From a checkpoint of a small transformer trained on Wikipedia.
Size: 3 heads of 64, 15.8M parameters.
Architecture: biases on query, key and value, untied embeddings, local attention windows, normalized values, a norm on each head, hashed n-gram embeddings, an embedding shortcut, capped logits.
Training: a variant of Adam for these matrices, 407M tokens, 6502 steps.
Each number is 200 + 20 x the weight over its row's rms, rounded and kept within 0 to 999. Layers, rows and columns count from 0. The size before them is the row's rms in percent of the matrix's.

# layer 8 attention query, 192x192, rms 0.0865, rows 0-54, columns 64-127
111,238,188,196,193,229,218,181,245,155,185,222,185,184,196,205,191,203,187,196,194,244,225,210,197,182,186,234,205,170,224,195,160,216,188,230,218,187,196,200,183,210,220,220,173,201,176,199,189,194,205,189,202,209,183,172,245,191,179,192,188,181,184,202,213
104,189,192,189,236,204,193,238,207,213,233,207,217,212,205,208,208,188,180,165,216,199,200,191,181,228,181,213,149,197,188,224,190,212,197,180,180,194,239,219,193,208,171,205,194,175,199,211,193,194,190,197,193,172,189,194,204,203,188,182,188,243,230,172,242
093,181,208,213,196,187,176,194,172,278,194,195,225,213,198,190,195,241,197,205,181,166,172,198,211,214,224,167,228,199,189,189,220,201,203,180,226,187,216,212,204,187,170,197,215,216,226,203,159,202,189,181,225,195,176,238,180,183,172,197,229,217,192,246,190
104,234,198,195,174,203,202,180,205,193,178,215,185,174,236,185,197,229,220,198,197,185,222,188,214,183,197,199,229,199,201,165,184,171,178,231,190,230,176,193,207,218,197,189,200,218,171,185,176,216,214,200,220,234,192,196,210,177,182,227,191,196,184,226,187
096,204,198,203,201,187,200,189,200,234,186,220,235,202,185,204,206,203,222,206,195,153,206,235,207,189,213,177,219,219,181,180,197,192,172,188,210,160,229,227,216,263,173,214,186,226,192,172,182,172,172,196,218,206,189,199,210,151,196,182,207,191,185,233,220
105,248,204,207,176,182,235,176,200,220,190,195,185,190,228,200,205,203,238,181,162,197,216,179,209,191,204,189,223,208,197,184,202,187,191,204,221,194,200,185,209,228,179,180,218,214,180,199,197,211,194,194,233,234,185,181,207,172,207,222,189,194,201,239,184
088,173,175,211,210,200,187,206,196,232,159,222,235,220,150,199,165,210,210,224,214,173,196,233,204,188,218,208,223,185,174,193,199,227,188,198,218,168,216,218,204,245,190,211,197,220,191,178,189,183,179,210,215,218,207,218,219,172,178,149,220,201,162,199,230
100,246,193,208,186,184,219,193,184,211,163,199,185,164,228,198,191,193,224,167,163,194,196,170,212,176,219,213,199,200,198,211,195,183,183,211,244,195,202,185,189,205,176,191,215,214,186,197,194,201,187,182,230,228,176,191,215,178,204,223,203,184,194,244,201
096,196,223,227,196,216,193,206,204,206,222,183,217,224,200,184,228,190,198,223,169,220,201,183,143,217,195,207,181,236,259,174,202,183,218,215,188,212,216,228,199,196,215,194,204,187,187,204,202,233,196,224,175,161,205,178,191,228,196,203,175,204,231,213,199
102,201,196,149,215,213,190,242,184,202,205,214,197,231,198,214,186,193,212,211,236,190,217,243,213,194,219,234,192,224,173,192,212,201,213,194,179,207,250,247,209,199,205,208,199,189,196,169,214,164,193,192,199,197,226,212,231,203,182,184,207,242,196,177,221
086,190,183,240,195,204,183,162,202,191,197,197,191,162,220,209,206,193,194,202,189,204,190,184,180,216,180,139,203,211,235,200,176,162,188,187,211,164,181,178,212,179,205,219,188,204,203,232,230,212,201,223,215,158,174,197,183,203,206,217,186,180,181,231,143
085,185,209,193,193,191,181,188,222,199,209,215,190,191,235,207,217,185,205,197,188,222,173,157,208,207,175,180,181,222,208,192,220,162,225,191,205,249,176,191,181,171,200,186,226,179,218,223,190,188,211,179,187,194,212,193,178,220,212,245,187,239,210,225,172
103,235,216,225,215,204,193,226,196,206,142,222,218,216,205,166,187,219,180,199,193,202,238,216,203,201,244,199,236,196,165,210,225,198,187,226,205,185,250,194,210,247,205,219,184,227,171,204,192,216,195,179,187,196,177,203,240,195,200,165,235,176,175,201,218
106,209,166,203,225,195,188,204,232,206,203,187,191,160,219,216,208,187,194,187,208,225,199,182,178,194,179,201,163,184,200,207,169,186,157,196,169,207,175,203,175,182,209,246,211,176,227,218,208,169,234,205,203,186,179,197,154,228,228,210,170,181,243,168,158
091,199,203,192,223,166,234,180,225,214,182,203,172,187,205,229,233,201,197,192,228,216,173,204,200,200,186,229,183,154,183,178,191,190,193,197,190,219,171,189,207,172,193,211,192,214,225,244,183,207,197,227,212,191,226,217,189,225,186,200,200,193,201,166,190
098,206,190,204,173,170,208,186,213,199,196,216,185,225,193,239,194,189,214,188,219,186,177,198,207,184,177,195,145,199,238,178,179,178,214,183,217,189,229,211,199,204,194,156,200,198,212,216,237,197,223,203,190,194,224,185,194,206,233,194,195,180,228,192,196
100,191,208,200,196,182,197,184,180,203,237,188,193,188,193,218,247,185,203,228,237,221,243,195,185,205,196,201,192,224,220,222,215,192,178,205,163,201,220,244,214,208,196,202,166,162,214,180,202,200,184,214,175,203,221,189,188,195,199,183,196,215,190,169,243
093,188,188,209,183,220,204,200,198,180,203,176,224,215,194,165,232,191,159,213,198,216,208,202,193,210,171,213,217,212,179,185,224,222,217,184,220,208,209,174,214,217,201,207,221,224,190,244,167,188,177,180,201,165,240,183,221,187,207,179,223,194,192,232,229
098,222,199,208,177,185,218,171,187,228,221,224,200,175,195,178,191,220,179,214,234,219,214,238,205,204,188,211,153,172,209,199,197,182,205,235,201,170,211,227,213,222,209,212,204,178,194,198,210,196,187,238,223,163,216,182,190,234,193,184,185,180,190,215,200
087,218,187,170,213,183,197,191,187,156,227,206,179,194,218,233,177,228,190,189,204,164,183,211,208,184,157,176,162,187,210,198,192,185,201,184,174,161,175,212,227,180,226,219,208,193,232,174,193,218,208,200,202,196,225,193,208,227,184,222,189,206,223,190,179
098,196,181,184,194,201,203,162,218,214,226,197,185,199,232,195,211,227,191,208,203,182,184,202,186,187,174,208,218,202,192,182,187,200,190,190,174,211,191,188,248,198,207,191,199,226,187,238,176,204,210,207,192,163,239,207,185,228,212,240,195,182,157,215,174
102,217,200,194,219,214,239,169,182,205,202,210,180,185,190,214,174,208,161,199,234,160,178,209,215,207,198,209,181,188,193,215,176,186,197,199,207,165,194,222,230,173,210,190,210,186,213,183,186,218,210,212,216,219,212,202,196,206,209,214,212,218,198,199,176
104,189,181,229,178,185,193,256,182,202,210,200,235,193,205,189,196,249,207,203,182,187,212,228,197,228,213,207,215,194,190,219,185,217,217,196,154,177,194,206,191,191,235,208,196,202,193,198,226,210,197,192,213,209,187,197,178,203,182,261,204,231,147,217,215
102,218,215,233,185,199,209,211,210,169,173,216,199,190,185,167,181,161,197,204,168,221,221,182,167,237,207,203,208,160,161,191,214,193,207,193,199,180,206,180,193,203,206,214,242,198,184,182,190,141,208,181,194,170,195,183,213,208,205,197,207,166,200,178,189
102,197,170,170,173,228,180,221,202,219,230,232,206,194,190,206,222,228,233,208,194,185,237,219,221,205,246,168,227,189,191,167,238,178,190,204,153,214,224,183,209,223,184,213,223,211,195,172,209,192,187,161,199,203,187,172,180,164,220,177,187,189,159,211,216
101,197,221,154,189,222,180,172,195,175,218,191,177,170,205,214,203,185,202,191,187,207,228,200,200,162,157,178,159,187,194,196,198,191,194,223,190,203,187,252,211,186,183,174,208,222,210,205,184,210,162,172,177,196,223,201,253,194,189,219,181,234,226,178,238
093,227,213,161,192,190,186,188,186,156,220,180,181,180,225,205,198,221,194,179,176,190,195,200,215,180,184,176,221,197,234,226,201,202,218,166,177,197,206,192,188,207,184,216,192,190,222,162,182,199,199,206,191,187,191,204,216,220,192,228,202,218,227,178,167
096,215,183,211,221,205,218,194,169,185,210,221,176,221,161,232,212,165,172,206,202,216,182,195,206,206,192,198,204,213,210,221,184,129,178,173,203,208,212,223,239,193,179,187,212,206,198,226,183,165,208,188,201,205,258,219,193,194,207,168,203,171,215,187,192
096,163,181,226,183,205,194,195,186,186,225,194,174,211,197,217,177,191,224,237,174,193,212,220,212,181,187,119,174,221,213,211,214,209,218,209,216,193,200,209,208,184,205,173,217,231,202,211,184,203,206,204,212,210,173,191,227,183,243,192,208,160,196,239,165
086,234,221,194,180,234,206,162,229,182,239,228,214,218,212,211,215,201,209,215,214,173,243,202,162,216,214,225,165,255,202,183,212,205,221,214,193,232,248,180,217,222,187,175,196,206,163,199,202,183,197,207,186,196,194,217,224,196,205,192,214,202,233,190,215
100,185,220,218,167,213,256,191,209,232,191,206,187,182,202,199,217,226,184,204,209,222,250,219,229,180,211,157,258,194,209,209,237,210,201,207,218,206,207,248,189,202,187,194,163,196,204,181,210,185,160,215,187,174,185,185,220,214,200,186,188,200,151,202,202
088,172,185,193,199,205,175,179,222,189,186,184,193,205,259,187,227,195,200,200,173,202,179,208,177,182,199,207,230,203,181,206,201,219,184,205,205,216,207,167,182,202,174,210,204,224,208,228,176,215,192,177,207,191,178,221,206,205,186,237,207,199,191,228,198
097,224,238,211,193,248,211,221,179,181,205,201,165,212,215,185,201,171,158,209,166,193,232,227,204,174,212,207,211,196,183,209,213,221,236,234,216,211,225,211,171,179,181,212,193,192,250,169,184,193,174,206,208,203,197,174,228,210,213,190,187,226,187,241,202
098,185,202,198,225,201,200,187,197,189,168,173,194,189,214,182,166,174,177,197,220,227,158,228,198,182,169,209,180,184,136,199,188,175,203,190,229,201,188,166,178,147,193,218,233,157,196,197,179,201,216,202,217,169,234,202,208,229,178,225,212,191,239,203,215
097,230,225,220,189,232,220,180,219,176,184,205,174,179,199,174,171,202,208,195,177,213,181,197,196,200,197,215,199,195,231,198,235,190,188,226,235,162,184,247,174,190,226,230,165,168,233,188,205,197,166,201,213,178,197,210,216,208,197,187,198,179,178,229,182
096,216,181,176,208,232,161,205,247,189,180,168,225,197,218,175,238,183,176,196,195,200,164,200,202,203,207,227,169,227,179,187,222,197,201,225,186,210,203,171,204,204,193,204,185,231,201,215,183,207,200,219,228,176,226,195,199,184,186,193,196,184,216,193,248
096,225,204,202,180,225,216,170,161,190,187,202,219,187,170,196,201,168,195,192,208,215,239,244,213,191,210,201,158,219,229,222,221,207,220,213,215,217,211,201,196,191,194,181,216,181,204,208,212,215,168,199,223,176,229,171,185,173,190,163,192,199,222,194,243
095,196,207,187,200,184,198,178,202,199,241,211,182,207,179,200,201,217,194,197,234,180,225,229,198,187,182,158,200,218,192,214,184,191,217,201,219,198,185,221,176,220,232,201,192,170,204,188,214,189,188,210,229,182,183,180,211,193,202,175,180,195,244,186,200
098,173,180,187,208,188,201,213,206,203,204,232,202,178,178,188,226,224,184,203,232,180,181,235,218,216,177,203,192,202,173,181,240,179,227,230,191,189,197,201,223,170,218,212,191,188,175,205,202,201,208,237,248,206,186,203,202,219,207,174,209,166,183,217,197
101,168,219,192,180,230,227,156,201,214,227,167,177,187,206,173,240,191,144,226,195,213,166,198,169,175,190,185,235,218,189,194,207,214,182,234,200,182,171,202,201,213,214,221,208,187,205,217,177,224,200,214,194,198,177,208,227,210,198,190,200,174,176,213,203
098,188,222,188,204,224,185,197,232,202,180,232,196,191,185,188,215,204,200,179,198,206,188,176,201,186,215,170,211,199,201,180,195,231,173,182,197,219,229,213,174,183,175,185,181,228,204,211,155,176,176,232,205,162,225,217,145,203,208,168,221,232,143,227,207
100,181,201,164,219,180,163,240,206,185,187,189,179,182,191,216,220,227,214,193,202,204,194,188,171,206,204,217,201,226,203,190,214,168,247,204,214,217,192,206,201,184,205,217,172,193,194,176,195,224,192,233,204,197,199,223,196,236,171,204,208,237,228,204,202
100,216,230,190,210,197,213,190,219,211,172,202,184,171,208,173,190,192,191,208,188,224,187,235,195,192,202,210,194,165,168,199,205,217,211,208,210,200,199,196,182,165,210,203,213,185,173,194,188,170,207,198,237,178,185,196,221,212,199,210,222,213,193,229,177
097,213,190,193,180,225,238,202,241,155,206,195,217,234,204,164,238,178,219,192,185,171,218,195,161,238,233,229,205,213,193,187,220,231,236,198,168,212,218,184,199,235,198,194,182,197,197,176,184,175,185,193,198,176,204,207,223,191,189,195,187,202,216,223,212
093,244,222,171,200,204,184,224,188,242,211,213,197,191,209,215,225,238,184,176,165,198,170,203,182,156,187,227,210,164,192,211,207,155,218,163,201,233,180,188,188,239,176,203,201,192,193,215,198,212,185,197,210,193,206,207,190,180,184,192,203,223,219,199,244
095,199,163,197,224,203,198,187,191,165,209,198,192,201,219,220,190,171,194,221,219,218,180,193,229,189,201,216,177,230,198,200,178,174,139,183,195,214,205,172,212,207,169,203,215,202,157,251,183,192,215,152,168,221,211,222,199,195,210,207,210,195,211,223,206
091,199,180,213,211,204,194,167,223,203,203,211,256,213,209,178,187,201,231,171,193,214,216,193,164,204,203,221,184,183,195,178,194,208,184,186,212,178,210,190,176,225,215,205,232,205,205,234,231,202,189,149,227,196,219,203,188,170,188,227,200,199,191,191,213
097,172,183,198,188,182,165,206,238,207,194,185,203,188,196,229,235,221,216,190,180,208,175,165,175,180,185,158,174,190,210,194,166,205,199,195,180,228,164,209,199,213,180,190,165,200,169,187,194,215,161,247,169,177,183,218,167,206,200,210,187,200,233,206,191
098,204,185,202,220,195,227,219,161,195,179,188,213,205,211,206,188,175,206,190,182,218,194,224,238,180,219,171,250,237,208,227,199,166,214,210,218,207,190,201,189,170,184,220,194,218,227,187,220,209,230,195,229,227,179,207,203,211,193,212,222,175,196,192,181
088,198,182,227,232,204,213,223,222,185,151,184,206,190,193,167,216,178,209,233,191,216,238,189,212,199,182,177,171,181,192,187,222,182,160,195,192,179,177,234,205,225,177,213,221,198,205,175,222,177,160,207,174,180,188,202,190,206,186,165,197,176,219,182,197
100,161,172,212,206,186,199,169,219,202,228,220,203,212,206,176,222,197,215,206,208,170,199,186,154,233,208,177,228,197,204,171,202,206,205,188,174,168,185,212,200,226,233,209,204,208,205,186,215,189,207,204,219,212,167,212,179,216,179,195,206,207,180,195,174
096,235,138,203,222,171,208,229,207,183,238,177,204,194,209,198,204,193,181,228,200,205,212,190,171,214,171,239,174,194,171,234,171,208,158,195,136,205,178,193,207,204,209,209,216,168,170,202,203,194,173,184,191,214,217,187,203,194,207,238,199,195,225,199,189
101,190,194,231,191,164,206,162,205,165,219,169,211,219,216,210,212,203,213,190,252,224,224,209,187,207,184,205,194,249,210,222,195,226,210,226,212,186,191,192,199,224,215,196,186,193,164,227,229,206,213,180,200,206,183,204,253,182,197,213,193,185,234,216,235
095,189,187,194,164,233,189,212,206,188,199,181,215,207,200,184,192,226,184,218,189,179,189,211,205,195,199,166,202,208,191,176,197,206,248,229,208,185,156,189,189,182,215,190,208,219,212,181,201,227,212,221,202,202,159,205,216,197,211,211,194,175,214,191,205
097,159,201,232,190,171,226,206,218,227,223,220,181,232,211,198,242,228,188,225,219,192,171,227,222,189,226,177,214,212,161,166,213,189,182,222,192,209,208,215,203,204,215,180,175,219,217,187,160,158,208,259,215,213,207,195,173,224,222,162,198,169,144,218,215
# layer 8 attention key, 192x192, rms 0.078, rows 0-53, columns 64-127
104,185,183,175,204,177,185,184,211,230,198,182,222,183,171,219,185,222,174,228,198,206,198,235,216,181,196,181,190,186,188,202,218,198,199,177,206,183,205,162,238,186,161,183,186,190,212,183,183,221,213,167,225,224,216,225,197,166,207,164,251,204,176,206,190
098,235,186,251,170,190,193,178,201,176,205,214,171,204,200,180,220,173,168,214,191,219,215,181,191,161,166,180,195,194,214,181,194,195,220,238,203,181,206,225,206,201,249,200,209,223,206,222,191,200,211,155,187,193,200,177,207,212,227,188,189,196,208,208,185
114,207,211,187,234,215,172,216,209,194,233,199,197,199,213,219,182,187,212,176,214,196,192,218,211,198,214,177,180,259,194,244,196,210,214,200,174,185,203,199,194,181,197,197,236,166,195,186,232,186,220,260,184,213,196,178,177,228,210,168,182,209,230,203,208
089,184,212,190,212,190,165,177,204,210,189,214,210,176,169,198,188,236,194,217,217,197,171,221,214,203,218,219,192,188,213,212,196,184,178,205,206,203,205,157,231,191,170,187,201,189,194,184,198,229,242,176,231,207,202,225,226,192,179,196,244,179,191,169,196
100,190,193,154,236,181,184,205,197,207,205,190,246,181,184,220,166,211,222,198,236,179,198,229,240,197,216,218,178,217,205,205,215,205,206,195,205,210,197,188,221,169,188,191,166,190,211,158,202,205,211,215,209,224,214,239,200,187,188,185,240,194,196,180,195
088,188,173,199,182,199,197,187,204,209,196,221,200,182,194,190,189,227,166,236,194,213,208,187,237,178,234,225,200,174,184,173,187,211,172,194,217,194,182,187,207,230,209,209,168,215,193,204,196,212,189,176,222,203,192,226,238,183,179,216,241,204,171,189,172
081,180,210,176,246,201,160,201,194,203,229,195,245,186,184,209,157,236,214,216,225,188,208,224,242,199,232,199,177,218,186,214,223,215,219,166,206,199,202,180,215,169,192,198,189,210,207,188,209,204,208,215,213,230,204,214,205,179,214,183,242,180,198,190,202
076,169,203,186,180,202,191,225,210,218,179,233,207,212,180,210,196,232,205,198,212,177,228,207,231,176,217,202,208,194,177,176,171,211,171,185,208,202,193,199,216,232,189,199,158,245,177,193,185,185,220,205,197,206,199,267,221,183,152,201,228,189,183,198,203
090,219,165,230,211,163,202,161,201,205,211,188,165,199,201,182,207,155,208,200,164,214,182,190,181,199,194,184,139,215,186,204,225,167,205,223,222,197,201,231,207,180,198,171,226,209,203,184,209,200,215,181,207,207,173,161,161,218,246,185,179,189,192,211,165
095,220,193,213,208,195,164,226,218,196,204,168,236,184,213,210,202,221,192,195,195,229,189,201,222,217,235,180,218,220,211,202,202,236,194,163,200,188,209,181,179,157,221,191,190,208,202,204,190,243,222,224,208,191,199,210,192,169,165,234,248,178,222,204,203
100,235,214,232,166,186,166,223,195,207,205,225,161,192,221,228,186,177,198,174,193,195,218,178,178,165,221,207,209,159,206,222,173,206,195,197,203,220,198,211,146,229,175,235,226,180,205,201,224,200,179,198,198,223,188,189,213,214,190,231,172,236,207,161,207
078,193,184,225,181,169,247,173,198,188,179,197,182,230,215,177,230,172,187,210,169,201,179,207,181,192,181,193,195,188,196,183,184,199,225,224,205,210,205,204,188,220,215,223,223,197,204,202,178,217,180,184,223,148,200,159,188,205,203,196,174,194,172,217,185
084,183,195,190,192,206,188,226,184,205,209,201,199,209,202,218,182,230,221,187,194,215,201,212,222,175,211,233,238,201,189,194,210,213,185,210,200,196,208,162,214,165,183,202,192,210,186,188,159,190,225,209,176,215,224,230,187,228,196,186,242,202,190,199,209
107,216,214,194,184,187,216,173,221,170,205,211,174,184,215,221,220,182,212,180,195,222,234,182,189,199,190,208,209,205,218,220,204,215,252,183,192,211,177,194,159,168,209,214,216,180,182,218,244,209,198,187,205,212,203,181,212,228,228,241,154,224,210,186,171
106,213,211,198,216,221,189,204,196,201,235,207,188,181,194,228,200,186,168,206,198,168,228,195,168,207,181,238,208,201,198,227,197,180,207,187,188,197,178,200,200,215,197,196,177,172,235,213,229,206,175,219,187,182,199,152,216,208,205,206,148,206,209,211,226
095,222,210,187,188,223,217,229,198,241,191,189,219,213,192,193,163,203,224,219,158,239,198,223,217,212,206,161,200,202,211,217,218,219,202,209,198,165,184,197,211,203,200,239,232,191,191,194,177,226,219,186,172,155,167,176,221,210,209,202,202,199,205,183,198
092,255,211,209,236,227,184,207,216,178,184,210,219,169,188,220,218,240,176,210,206,224,205,172,222,233,246,175,229,196,198,198,177,207,210,187,192,194,175,187,194,158,194,207,175,205,170,199,195,199,219,196,228,213,208,223,170,151,204,194,226,190,227,190,192
108,251,211,203,207,191,194,188,175,187,174,209,215,192,170,164,190,200,205,216,187,186,184,201,199,195,239,195,186,177,152,178,229,218,194,222,210,156,222,183,232,175,210,211,197,218,185,194,189,157,171,179,226,217,206,212,172,219,220,196,226,205,181,229,190
096,235,204,190,232,172,208,203,201,214,217,196,211,222,214,207,190,223,205,250,207,224,220,229,191,157,244,201,183,175,201,230,244,211,204,212,204,201,208,179,227,189,174,177,221,236,209,202,214,213,211,221,225,226,183,155,179,198,209,202,179,203,192,189,199
096,195,242,170,205,207,211,209,204,221,167,231,203,150,213,197,202,241,226,187,214,195,200,186,178,209,204,225,217,190,204,192,204,189,198,221,213,214,162,208,164,227,175,190,207,214,193,204,194,190,210,197,162,211,189,202,229,196,166,234,201,224,218,181,225
096,194,184,165,199,153,206,202,179,218,210,187,164,180,205,189,202,198,181,196,188,164,212,206,222,170,216,226,208,168,202,197,215,199,215,185,207,214,163,173,185,225,222,197,179,211,197,196,192,217,164,231,210,228,180,182,202,199,208,208,205,238,183,219,194
102,203,240,178,188,229,220,199,199,234,204,201,198,206,226,205,186,212,264,231,174,189,217,190,197,184,177,228,236,199,186,197,223,188,212,216,225,220,152,223,172,209,199,155,192,217,208,202,165,175,207,201,213,178,198,204,245,206,193,232,192,209,199,205,223
099,233,219,219,226,181,204,181,205,212,201,218,188,182,247,242,202,186,171,189,209,186,234,148,191,195,188,234,219,239,182,164,219,194,198,215,179,226,207,181,220,171,246,197,211,201,183,222,178,210,177,184,210,221,215,213,198,201,221,239,217,231,201,193,171
100,180,175,198,193,177,230,201,194,197,185,221,172,205,190,204,208,176,180,178,206,201,181,206,188,145,214,192,200,205,192,169,220,169,197,182,192,182,196,209,232,212,169,213,180,178,197,234,232,193,178,230,212,219,204,174,195,229,200,162,176,191,182,253,175
107,215,183,196,220,202,227,196,157,202,226,187,187,203,222,200,200,195,154,219,180,223,193,199,211,188,196,235,231,186,210,193,216,229,218,213,215,236,228,171,212,189,189,186,197,208,209,187,166,210,157,161,219,179,215,206,180,208,214,192,194,196,217,213,196
100,192,216,201,204,250,214,212,209,203,198,192,219,219,195,190,214,233,198,195,174,192,188,187,202,233,230,200,203,160,212,163,213,224,217,186,212,224,196,207,233,212,208,181,196,190,199,194,191,206,226,213,191,180,177,192,185,220,187,204,171,208,228,183,210
104,245,196,146,204,217,207,185,197,213,189,222,236,175,187,187,239,220,257,187,195,200,148,186,183,212,210,200,194,177,192,195,179,208,212,230,201,194,168,223,190,212,184,194,188,234,204,226,180,187,183,162,179,220,194,192,206,199,167,219,221,226,198,195,207
117,203,206,196,170,263,231,181,209,208,221,199,189,197,217,194,170,196,211,219,207,206,183,192,180,183,208,242,186,201,145,201,180,169,192,185,203,182,175,215,206,207,219,202,210,188,200,169,171,191,189,215,208,192,213,172,200,225,181,212,182,187,160,235,213
099,166,234,207,206,206,211,228,201,180,178,200,178,212,209,172,184,201,177,204,193,171,195,217,208,201,226,189,174,196,203,199,189,208,209,234,221,181,216,231,213,225,173,224,226,213,183,198,192,183,160,220,190,201,194,218,188,211,188,204,193,198,179,189,200
123,217,210,178,207,193,226,234,193,189,205,207,221,162,177,182,196,236,217,210,224,212,187,202,215,220,189,157,182,176,158,191,194,192,217,231,152,181,202,194,193,217,166,211,221,207,185,187,189,240,225,185,181,171,202,222,187,216,174,202,232,226,210,186,221
110,241,204,243,218,233,198,207,170,191,238,183,185,196,166,223,192,221,171,212,225,220,209,209,194,214,206,198,191,187,237,189,195,210,206,188,219,179,182,209,228,204,210,256,168,196,216,234,205,203,176,184,244,190,160,194,214,204,207,201,198,170,195,179,216
107,203,217,185,219,197,159,232,195,202,170,179,201,223,223,176,229,205,195,162,183,181,207,183,227,213,213,168,186,162,214,182,178,208,222,236,181,196,235,174,219,191,166,192,226,230,172,185,221,227,222,181,194,221,192,221,151,218,168,186,206,193,218,181,195
101,208,215,230,210,218,198,177,219,155,211,228,210,198,193,182,185,225,164,210,213,210,188,224,170,180,216,148,194,221,202,156,180,221,194,187,198,193,176,234,215,181,194,184,213,214,151,214,218,192,187,204,212,192,168,211,235,194,190,203,197,190,174,187,192
093,207,196,149,199,208,197,203,202,186,179,184,216,221,208,181,201,214,230,197,201,190,198,178,207,224,236,241,183,218,201,192,219,190,174,199,206,176,191,237,205,223,200,177,196,219,203,165,216,162,200,214,192,199,202,196,213,223,197,188,201,203,204,229,184
105,194,202,208,179,219,201,224,230,211,222,211,205,226,184,226,207,219,240,182,205,234,204,207,250,178,170,174,215,190,229,183,222,174,194,229,224,212,197,211,211,201,171,198,202,205,185,219,183,173,215,213,219,220,211,202,246,202,210,177,222,196,192,176,265
108,225,189,192,184,217,202,222,204,185,173,216,213,182,176,207,215,222,207,193,195,206,212,178,176,187,176,192,208,202,191,203,211,222,183,229,201,173,226,184,183,160,168,175,193,214,196,181,195,189,211,162,216,223,238,226,162,176,200,192,258,211,190,202,234
094,233,196,216,225,247,232,228,205,173,209,218,210,234,201,212,196,227,188,197,204,220,157,195,170,189,198,219,186,200,189,175,226,203,161,176,205,186,210,201,231,172,172,219,213,213,198,190,193,199,186,194,210,150,236,198,188,203,209,173,229,207,191,175,208
100,229,210,212,167,216,195,204,171,194,230,200,215,191,196,210,184,220,173,218,241,214,179,220,221,224,212,206,189,197,192,205,228,238,214,191,208,181,204,208,226,214,207,248,212,199,188,212,196,214,232,179,198,196,166,195,225,199,205,218,225,205,195,157,169
100,211,212,181,218,159,232,184,218,206,205,177,177,199,223,193,204,196,192,223,219,196,192,209,200,173,215,246,227,181,188,229,177,193,212,222,197,221,215,183,164,217,183,197,193,202,220,187,191,189,175,201,226,204,209,190,210,204,190,218,218,227,211,215,218
104,219,212,210,189,202,175,215,198,173,221,212,157,201,185,179,170,211,165,211,213,181,206,206,198,196,222,174,203,185,173,194,210,232,191,216,245,164,195,205,190,172,191,190,192,222,201,189,172,201,200,199,233,200,165,199,202,199,202,199,200,204,211,188,201
102,204,181,192,204,186,174,215,192,188,197,159,208,196,179,199,197,195,225,200,179,217,196,216,229,184,216,223,208,190,210,178,207,191,197,166,214,222,211,151,182,211,176,235,203,198,199,223,219,198,176,204,231,181,207,199,208,208,219,186,195,197,190,198,203
099,236,196,198,201,182,182,175,172,205,205,193,214,183,194,216,222,196,186,204,199,192,214,188,191,221,201,207,216,215,162,216,164,196,195,162,191,194,181,218,185,210,218,194,200,195,248,169,178,204,191,166,195,208,195,198,200,172,187,227,238,223,207,240,182
096,197,181,196,214,204,199,276,189,205,189,187,223,215,237,209,211,201,219,171,209,186,216,226,204,196,201,200,207,192,224,196,195,226,205,221,192,214,225,189,191,191,136,221,205,215,199,230,233,205,186,226,203,199,219,206,211,211,199,181,172,210,231,194,230
103,249,148,169,202,195,201,184,219,204,183,210,201,181,183,187,185,209,165,196,208,183,183,187,235,178,203,170,207,201,179,191,208,193,183,194,199,199,173,196,184,205,185,229,163,190,210,221,206,243,233,195,205,192,204,221,184,194,191,200,222,240,194,174,187
105,194,179,194,186,221,201,171,194,214,231,238,203,213,204,212,205,181,182,198,195,212,199,220,177,201,209,194,169,171,167,181,209,222,201,215,188,229,232,209,252,170,173,181,220,215,220,182,199,204,239,183,194,194,207,205,208,207,206,209,190,193,222,188,192
109,167,188,184,169,212,171,209,199,166,170,185,191,229,244,164,187,198,217,206,173,207,180,197,222,224,204,196,220,180,224,232,190,180,205,227,203,193,201,193,187,199,204,181,195,207,171,201,177,185,180,221,211,187,225,213,155,191,170,211,180,172,206,215,238
111,203,208,201,182,178,207,227,203,213,209,210,192,177,204,216,201,192,202,169,172,202,207,184,208,178,210,203,188,205,190,149,226,209,212,197,190,219,236,139,235,190,195,223,220,195,175,175,208,212,207,189,192,217,211,194,179,239,217,188,208,179,200,180,192
101,185,190,188,221,184,151,195,189,198,191,210,209,210,203,233,194,210,206,214,184,196,227,188,207,212,201,198,183,211,184,263,209,189,235,198,197,183,207,260,216,190,188,175,191,199,221,200,246,178,203,173,192,244,209,212,174,182,212,190,206,203,204,166,197
104,209,169,208,197,217,222,191,202,167,198,181,197,207,209,171,247,170,202,181,215,183,167,222,184,227,187,239,176,202,224,182,162,206,192,198,191,219,227,208,192,228,232,212,197,194,186,180,159,171,166,196,185,211,200,186,207,206,174,205,224,190,199,217,202
102,187,229,243,207,204,201,164,204,190,228,233,224,220,171,224,210,210,228,209,239,202,230,190,220,212,212,225,174,192,188,234,219,196,206,202,221,194,214,224,230,170,202,203,195,177,192,213,214,181,196,178,216,211,238,185,209,194,231,180,202,238,187,199,183
108,221,241,224,214,181,151,201,187,236,198,202,159,163,215,217,192,196,188,187,200,187,194,170,236,175,203,204,193,187,201,192,188,193,216,187,222,230,223,155,177,199,167,221,206,179,206,217,199,241,230,180,177,214,222,191,192,199,206,226,179,205,239,161,179
098,200,200,197,207,195,232,196,197,181,172,251,211,199,215,190,206,222,191,182,237,188,194,156,242,201,216,219,196,219,181,216,222,196,235,212,186,202,194,214,207,159,195,161,184,223,163,205,220,191,209,201,191,233,232,194,179,194,204,224,206,210,196,230,168
119,228,193,219,204,213,216,246,205,172,169,203,213,187,178,189,203,212,172,201,227,191,159,203,201,236,193,181,194,178,220,198,208,235,217,229,187,171,208,213,203,216,242,241,200,212,204,176,182,215,207,197,187,199,172,214,177,197,194,227,245,203,204,166,190
097,206,167,189,185,172,203,182,159,200,196,190,187,204,195,174,196,178,156,253,168,207,218,214,170,202,198,173,205,212,192,220,227,177,190,204,186,175,219,252,218,219,205,196,181,203,213,191,208,212,175,186,192,204,158,208,220,200,196,187,204,194,195,207,170